config.yaml
n_head: 4
positions: "learned"
bias: "none"
optimizer: "soap_variant"
schedule: "wsd"
decay_shape: "linear"
final_lr_fraction: 0.0
train_tokens: 230100000
Each number is 500 + 40 x the weight over the matrix's rms, rounded and kept within 0 to 999. Layers, rows and columns count from 0. Numbers have three digits each.

# layer 13 attention value, 256x128, rms 0.0495, rows 0-255, columns 96-127
437497546525506555458433456485469537470415551485492485526594519477565406461495537523574450474532
531543565500524547467483488560521475515436470484477416473504510533527489549536543425469459426480
438425463510403535507451562481502561427524468482450506490593499510392542513494496556529552468484
583497516485526515507528459550515523439528508504428507442499441539509499509490546527497483515480
563490490481432550544544414509460479500601424451542491547447457524568473488534577583449473569496
467497550545551527483508518474453503466518592469390543485583529481500533433518476514504547541408
500411452532488500555537445425532461443506528503500481479462481511515518467490451562470571440463
401578492445539549501439525546518484461490481423452460443505478506492497499510564442486407556410
477476466499576434476424475507514472562502447503521548437534551474533595539509548480535446572517
502481514467586446600510586550507520471444429446519470481549514464437440531541552539537480506567
477448464488508511533509446506433495535457411575599608503494420454459390537521526540498523503476
526549516477551443543506506547412514551422530464514438506525443484510457489503542517552581483489
484525569538520574543561540488469458499502488561496498515493503455535450469510476453529626484458
511495516525457508521421488462475452495429457575506528418575519505475465512503511534467509493558
504468634517533486440550505539530501457494525451501478431488592533576551496521511549467538516434
516508482469477526559527540545568518529512473485582457499484518525490450555541449560518522540482
430553600481506468524539488570491537464448489496426495530527560462533523503492490624540550419470
454570521487460430492444514481503502510485555531446385495462485514462513480511494462526574457520
584582508509488523501462451567515423546555494541523513488540483502459536522531478444527522489431
513558469482608432607490519521466526457432534467479516456454474522501522473501526507506526491443
480494411505589473555430496501486545519425481450518504483455498558443557505553541412430476533453
641449547446493419497523499492490443489555561414423478469481577456519460417490495556501508454550
535518467576470451486458512496474510596478493504479539537518606505505533433410500535561548473539
522537516510548482528574496525507422528526500490441503533503489461486499454507546543525475454502
541510555474464527467465519526481454480474521535552497497471459489551552520499536511596492490467
528520495484499516488481459384553448472537463539486524453496520503457546517476454521528606522457
523543424445553446556502584546500551494492575465490473463465480458457491543478463528536513620580
512494483479513528573441458535499523486536527523476465444516577489496490493546525498513436501444
485477481477501577527490464506453526450528543461458535503458462477501508461552522556469438500528
478482527514412477494470487557558456445468410555521468491521505449448458473449483482543476476448
501454534576482555553491581501410479468468511467538580482392544514566526452500488554425472560530
545537489532516455520552480466555436506467529560481445461482437471507478460497576461512421523446
481530495540446478516458486446459501500491466397577419386611480506435439599451429483530542505490
481508566491525567453491523505507478525498471484457481478526521430490502557482471574594544481494
479509527505517538491457512469551531489526458544546621441456480506515462563559616508515577422524
522535492494553550591479497480505503484568531519488443447519494522458600524478484419577481544508
535549499539531507546505522489449483418545440577430455498447462494497495400521526530401576567526
553485445466476494468482465547500519501564507481459490471524490457491467565482543534554491461468
572449500530599451416504507562557508470450514515520567404570493497478395492517548594509550546482
475503518537445502501559512513422514511512518542487484539453467470498467492566460553462467491478
545539465446515462510540449578545567558587464517489454525519583533508480567508551466475505548536
508440491514498522571494486469458520476464516548516526477481500564562540513535458512537490502482
543518531555438542454530527438470474472477540468575511446569460498474584451516474465543559517537
565465483459430483589535428462469533522519527533547522458563443482516429501513480528537578490517
521473486487574489630538495464496484506486595482459553482546545510501504442548461508500542532454
574416479510536567463503537455473474542512480506471535515465470476484447502467537537485495432496
550487510476506551449445573494504504510479535521577544439450500483522464468498472505496524523518
486506557544472540407445494571518480544501489407481618443483486565598480478441506505475519523520
578503509431495527506507510527560457504522474481453561439522536471548480422524537552571470457520
503537562465549549531536485483505456487516528496492554479395424438550529515541528491515494530481
417498488498558437514537538447427522525463517554509426516478513549581441428464462509540419526466
515540443508456394542528480504526570495465488452411449414489541504461468535493537461541598478431
431473478502470431422494506459442479470497480431551497531478538494463507504468492456558512541473
491462471491514506539441487459501495519521565542474524485383493521461478525526499435488507489444
505455437520492586462615428487530428457508447404568469507506518531494525464573477491463497567469
457486553498533501559496559489435517548497535434423429495598478546543508516505503532421547443486
538517549423517463456462478499509479509452539507464503559488495495496600579522547455496520471499
475453517534453542571414391451553518509495552528504543505513545522383486539545581465524486550458
477476550494534437546493488596508562517463447505527507531477501510467565498524434460498511401408
469502455529512468526485489538535456507555535481532548438459477519466482419461470495442447493507
509526502539521458517475442479517556523528537509535563427533561454585486524540551439457564467527
561497555533467483536474509509429439457487462549525440488485468518498510479596447572506544477555
486536516542446457521554459490519506522457436434523455486527486497542519574469461486447542485551
469509493433450466540594481531417459548536505499514456462558435531499515473488474500483495555484
476570503470509536485528509505551473514498512498523524397426508495472555508503453440493524482513
446501466473468495504504518526515420510510463493546521426500510500522544477419564445468493588525
483544461517507501449443555525447528471434506449526464509561471513476454471552536510506557401552
473497508520535515531521508550519516460503482433508465474479476533500505519540556477527458477486
511487493526492478542464512437458494480538465513530512506400529499438489462500516530509519524468
510448575529445540549523516550433479466497568492492533514486520484555508570496496532520512382480
497413483453484562523530506543486521483534492495477475456611452457533471463485553514473416556492
432454421526506442481517438522510554499537507490524534472506469507472556439516501491543480587478
468507509511498489522485502538540521465492545497481512464482528447486478480542531480512475498486
497466455464476401514538465532526478528482552540479492548512436482538445483469466454544440499479
532560479493451420524488453509502494462580389475580426429580560482543486438488451535491492458506
552453549467423468504479475531473422517536557482458513479513462500539514501504569541481569529594
533512464523500481549496509534558509478522497505525458516482528504450516476536520489490447510490
420474502450515476487496553482435532482445498458442501495418496487489528472528551465504480469438
487458503504449515549440516542524475503530470524433551570498573499505500509483579484527491476502
458505515523578580553466531545491503529477509459501460469534486512461488492535544480433513434480
584485578530547509496522534521470499430418434471486475495488497508487534496495500522489495496513
526513501507467473517485486550422490494488500478503493488470535514495506528497503540503570519548
511537505516512491483527485432545505457514468416523454482540509482457503492466462495535513501554
450533511476554500492465489475481569494547510487494470558553435473472479560511539468519511437571
452498504510465528525532507506537546501515478446451491475598511474504433517457528488599515471497
560497459516509511470482536450561487494482506542530561545523504437510581555402478508452458490506
512508514499531510533538523519506460463481531508498525479519438501474478525522470480533474488534
526501523518529500484554484508568564484454499460537427492558475501561538455450448478566504601477
529469517509386472465489399511546514493524521504508534511540505502447522473492528563495495467475
496494518524504516556473493497502515476519490497484514510459541528500508450526450490475477490529
477476536546498417529502477500501461509531432555542375457513412499439458539491483465524501450483
420513553560491462508473449529437442500593408501545526468541518521513555479530500517412403551406
484515519589433535525467492525505468523476550478547506536545489567447521482452531531478446489489
500528497527445497452519485517542539499499524465492516498493495489530455430461480490495535528460
536537539400451590479557489514432433443513493494504534476517460410523446556509492566586493461515
472465486532559519521486430511474527477467453541513473517450524514453472410540483544533509541546
549524487403518494539520548402487514510477537492489454526518465437462455394489513559475486526601
446506490474434541542462520466483510514472453450553535460521473474483603466437462472349542491518
524484490447516452533498536528467511573493526488454460490519478475513493462487506456488494488485
518534486496552413493419474547477529475527387519517537503514465512510433471461495522430482535571
455518478489521420423426501377530464458495535519496544537478437505444467490441504449511486550536
522545502476553501482527478435535460530480505462527515511444487435578533479501532460486464527513
507498495554453501522446566544492524515513481439503501429485468529442423523525502554498516496460
574434468535463519518484487444536504502533450483486481466518498492471480426524452494525437462568
499503526512511481462546398528460471475475529512465477480453519496539439532517536504514434517487
522549493468466434484541541518555507533470435441552476504511547464513566570436515523529475519525
521508589477515529501498456469528526522499505427489553521487470473541454543511504524542479444538
429552445509540443530447525548506591490549447554515486466521540487509497526527483447552498487579
475497551553515484584521517468470470444505538543516473532510518473558493476493506447526475506460
482513500477450487511512437463480471488561478540487493492458484512488528543450431511476502438467
501604502530526443518552520482467492529484494451515467447488463461487411528458550503584494474456
511473490524523458481462551431500495473553500518475514536522493528545519472484475479437529545497
500465463485468469518505507501489519516552512536518460585498490509476503555523483507489501516510
465544478529504452536475452502442444486512562514527447530438513480470510481520536473504521548441
522514510417461414501529471509501483488561501504505510511499466524513521488520544527427513502518
498502488493539513459438472483512531454555556473484494527517502477525567526486545404527479522502
480523507460569493562479512543490473493536472442514473453512520472594510498485475571482497470488
520545472569517490536518533427512517509563539517556474473465518525500558518561539568525517466540
500555504482497463495488541537433525534523536544518538537445597503532497484497498450539489502530
477489552446479497499536483490503514510463485401577506523476452563505437507506506498482503517545
546515526447494524479609526496438556486488515467502452531506496466494434504456541512515534475446
527510503490528514559536452486483532487412554507504469578435449477495538482527525462558455492486
461512538554559528449466553529492497545439523522455455484477488438518598495493514485511521501502
507529487490495517544529530543507456525513489553536422519440548513572521487496420522465538471557
514534475447480407492492419520518519533517499418523526512541504522486518431518532524556517508489
522456432523480565507462546469478519508436466514495479488533478540525532468520478496544482493452
545516466454509458464502477497471556518432527477481533480537524501470462465560497507463484527559
458454481519495459509513520461502500493522476514528478449481501495522441598461425525501521548486
451507409525558448524456458515539492497488511576470423452464473472519477493539502474587490498458
541524473577439524459501426525547492515477523478493538573465596541560434494554530546530512500532
491548516598477547479517459447447498521464496481529503489559469545492525536552564504489502544506
460552510455518589580526514516459488552428417531564450491477438552541479588430484491485498481457
582471482433447562524581530477558527503437513490441516471513523527489459506470435483449513491468
463535505534606591468506511502410532434488517491531510498479526481537485487526588560549457504473
522462468529528596551532477481472563477472420583633542422502516503533511536591442474459495558444
493499557523461495607396542502516503472497467509441448499501544512537501573476490577502508527589
547527403499524489522554414448481486528466477485438429488507541538459442543556398584496518450559
478513489570563448505475554485483518496526465548405482461537464478509470490508471496452582551567
470476544505425426530521568469492464514545479441498484455515529469557601490486435438481534482520
489512544505488631480491468473531469486493487434483510453471392531503421594522518578494475510504
516497528543470495409522526486435447511581465567532498520449457524517478506517510435511587480513
436505503398513521512600563580581488536515429513555497482549492512502454440533436528541538577442
467418490497495501461477571527512535556439496522551552555552515501454406483433474497594517457503
550566459565583601499542544548533417547507495497458490511558498536524483506420526473502499488448
525431499520480567458513503544469508519422571526424592479447524526486500476463435480522516529458
544556587495488553557496500531466517564583436467534489472612416438579522505534535475492578466508
454516492468516400569533467554467500509505458482557519530440528486507522548458482514545555445574
527578423463482524514524460518552552490471513490485427461439502521430505553417474505516553523435
587528538464536534591510519504455521506450536512551516445442462478493436547567473521591517471540
521546503512458526437535450453450475452527545488534507570447459556493580540475546434484553490455
541473460492489459542547453483492512492519526520466431505482434496542406448509512507534501608388
495505527456522448447503448501509460554444537431474454471542495499475527490501527504547618459427
467394472482490544519571512563541562468474457451503413481549560537440476574488503550491470408534
542534518454468507528654534594559515471527482507426433445581500496536510515528501525503479488504
492433515510454484441489495506526491517531563465509521577455546498517474476520533433483417474498
488463470545483414533526543565483524528478517485533422552607506531500460436460552488438448491487
501562525550477388398483525554482505526426512457505537536503527470504534525508490540536516498541
490509507533528552507438428514470512485525481497506547494534517429488426500595440543536435380460
497505456446475507472509469546523501473496485479483598490457477430514480546512447504555444609506
478423503506460504491467553529494479491550437591530514524480459470463504511446497398474445431453
432482578514513505549459489584459547465500550519494567434507538527540511580481504517541482417482
447478452413583534557447519530470464568526527538444538530513380506445541471455512438478396518483
572524503474503548573527480508501513509568532495508443567464439447480543521403495536482555433496
456486427542497470507445512481462522518533527522518449441537440474491494474426499476505460472519
487522527509598465524537497548507485504537503432471362490464492490557644541489507527497480454438
486524493498519468492487500505474409464536533538517468521488485516503467468532479468533559457516
379478468539499473490533506476504547457559546484542434466491478510415560484507431466565559501486
437475530415484454440419456543464423543535451506538483470492548495483396506495482498501506496458
538484488436488496463538478591447482464515488579617502544441482481497468526488533508490541524603
553546510598564509550497467490510498532546462486437469458552528448507515522588458538455568487397
471483481465489517509564536418478500510504581453556496500548439466476540429537575478544556519514
481536477461487547476449562464496479562447453500472459473513473497518447480488539504571510461434
574554462515507452602452366493468503463496490513463572463479436538444475449550441499473521527483
504527464445427508481485550482449529510454544458541504518472545518429536428495506436470509561486
534524564517525467481540510513441496479468453422499483399455562479605474488592466463564510497510
489502575447558466457501574515444454497474512528464474572473436448442425558529508525498543500531
570481544510548463544451470433477487519568504630478592470594473471454510482488497456498478418508
482503540568465514458469516529472437530477490462478460451481450500517516535497479453460553502557
541503616468501516474436542509456556500527485568555557552462467506499562455635479421489491419423
587531463495486485536458542477410488506489483451427594431512470501461522431549443491493501493544
469504534558514541461495561498496530511462410553498510475432561483450408418486518506563525468504
639515554505485481496515524490487410487548449540465437525557428502505530503578437482582461496453
485577473513529463420450425399537513565513558517524448484547527467509531458439479422528521528562
470423451413502414508503480471473544501512510493538513472470505503515487490518483533496497519548
528511465508472562492470474548444497483421579505569506444593453513502477539521519477492497534511
497466461555478514568488469455451519517499489414480499485555432512458441524488536421485483492523
509540506494464533445563457546528486537480439484594496542539490466577442446448460510531503504498
520553535533565447443562460425506455529531488567460559525451518539537541526500514467456494533510
560508530487537418479518524543509409516549486479547563443528511499559435551451503480470562549549
476532523564451447510573594433546490499535456495477435536512499447489454493521396528482476510456
473485482459557440601484538523525582480514557488532506482541517493571496501587530455454513513495
446466525550388538466495472562458532487511487512511479433541487533477533504481474483459510483452
470490491496506467485583458520522517487505459521589496526493472497508437553534520481515506427475
474482495490463469472507475500527448478467475449549433460486495542497408528506453503535479516507
532502485502465512482443498510505507426474483536534468501449431516467535563482478508508490485510
505528490483505457520524545525469546495491503450398450547465455511519415519430504506421525512504
540502524493398425476492503502564512540511528546537506429519543475473490549484522528478515476529
502498462481507491536498421522513555504466442434563514519484543511472486491560495502523446507476
488494547549469491588469527566465520557483488539493534486532487522429543487451514542482540492438
455474466469518542545526487469465480560442464499567555473500516510500463517508546566509494568448
515440537489487482497501488448546491454536533500450530498526472482474506527511500532465469519517
487525506497469439492451534484469506501515445530524469472443520472518488522482475533476540558537
507506524528512477460505494460479482543549496481456467561596535524593482498499521552468490487501
552477411535530494451528499522514538522523431522542450487527506525486479492534546473539471466547
445474539530507498468468581472534498483508470439517545443492490548438485478515484407455547545512
541541516457545488457502558553531518525395604447499508527462495517525514493479492472547505499508
512565514525524486485453514564510448539559523500522526534543461474563551487470530507548428590458
457551490515464568445530510421493469473514535492516484490487507495418528537523480476423546495452
471522547470456468523528546590516471532534468476460528542490488463528533488498463523449496491449
446535546419537519533507510563483529501471496425481443499540503526429480577533506461496491472480
536454458506511463455546480549470493491498478518525540499510522501464479522553463541489495530516
450498468503521446488529503569534451516483509441468438471470503501483490487503522508494506526472
507502496491451434493523453491483519529519554510478491522474529517518473545483611481463483524447
515466506495472480463445510463512497478500473549450524470506479504453489490501488499510433492500
510457462561492440498548542469485574505480521509470543485494546454522479525517538549483516459535
494553520514462452525465523508500521475537480469494488447483460543524528551473469477522484534544
467481442510515492465484532570469553490514543491497501494479481488503503465491557484525511506507
494527490452552460592483546545490507546501524482470538454479522513462594438491501475508483503505
510510524467441513473539542527508501545556568506500471480515477433555535480468479565582559481504
465509498474519485468530505438527509512496567540443492562514538456513506534499482459529465496488
477509479530465490458478496539529518490541465523510524478505522505517526511482520507493541549466
445490501457513527464540484463532457517454545517466504520457533524537490490581504524499515534511
476469516469561499516500515513496492463503505531462498510574476491520503430482455464525508557479
495501487476498475499435437540505563486521454416486439463520517502483521530490465567574539526482
496535515567483588569535458521521508482440529467473505479518521540498559466559514460516477528468
536534546509525533508553535479477515511525500489472425437507506512515463525558461506513549518515
433529481583485486509492503542476516567475510465454522547490573465524496496542431565515497432493
509379501520507501484417506468510512433525471470521485531485538541481503524477522481487514538475
530533515481561483475568497534538467461487533474442518483485535521532500474515525580530479453499
503487471480514489542533545485500477478509530538491483554478480542462538511476502497442494468514
501519522457518518463480531534532531532541483467524422480524484474481505516513507518522462452516
522557515519499542519468487554511529513487525458537468488432491490563467577532598496462525449501
483468458485511536525512469448494475528463520438531498490492509439549477492529525544478502471448
536500456494515451514481507498559505552482509504543411475546539488537521489451468473529510545503
587513511470493528502469464515521493464403545553487474539502474511498566506457486499490498501467
525427525473545509493448597517510498510515432514505475521505550494476492506492480524474513494545
483436528505561559581517500500431509497507446502501531543466421506451496481530480430513506490450
458460524530500425484517481511536503507500522518497449520499516521483474501487472456495433452539
495464516467523438489564506578556456548546482504485528503520502513491511572424533512508504417582
457485577530484530462453536525438479548553572492426499619529440500574573466474528421497512430518
516526494535544501504517492525485453561471481485504480523497537512477528535516524537437496533451
457501508537490520463507482489471496469415479494528507517467515571491472501519503520513468519481
499511533559440485515464533509475530530491440553571545479545540487528520433497525431467434539480
502527468491514513471542414511543513487471500497496518524496452430464444534484503464489545460458
477416484487539491485488502444440529498494503472579508549533510556538519518416580472476518549459
435488487436481509462519571479517452453505511418507462498471495539509531502487472483421486516502
514495464510595503427463480485508546490491541523518507492455497484488432516523532452456481532514
498524555488530475537490528511472490526542470553523501506540452487482475458485501534535580499530
537485519464478467548510553563500484531480485511471506504514539496497462450508504474455507500554
537521553537468448467454430537545503541511507514533524443567501524481458503505463483477504531509
500461537490465491485505505481486462514515530528460491451498496479501511467519534524549520408463
520451466478469506504447516503477512479537481501470515518467500578491469468507533529446537480548
492462445513471544510478474502481458505468484482524533511600475564489456531523439512522529472527
430426483470452488478474484539456484544516475523552499494489541512473477544455478476473428527500
452539499551529481430477540576474486496488516540517538520492435483453538483452549458571461455487
566502451427548452456483512483553529541482468510541509540446526529494473487572507489542510562466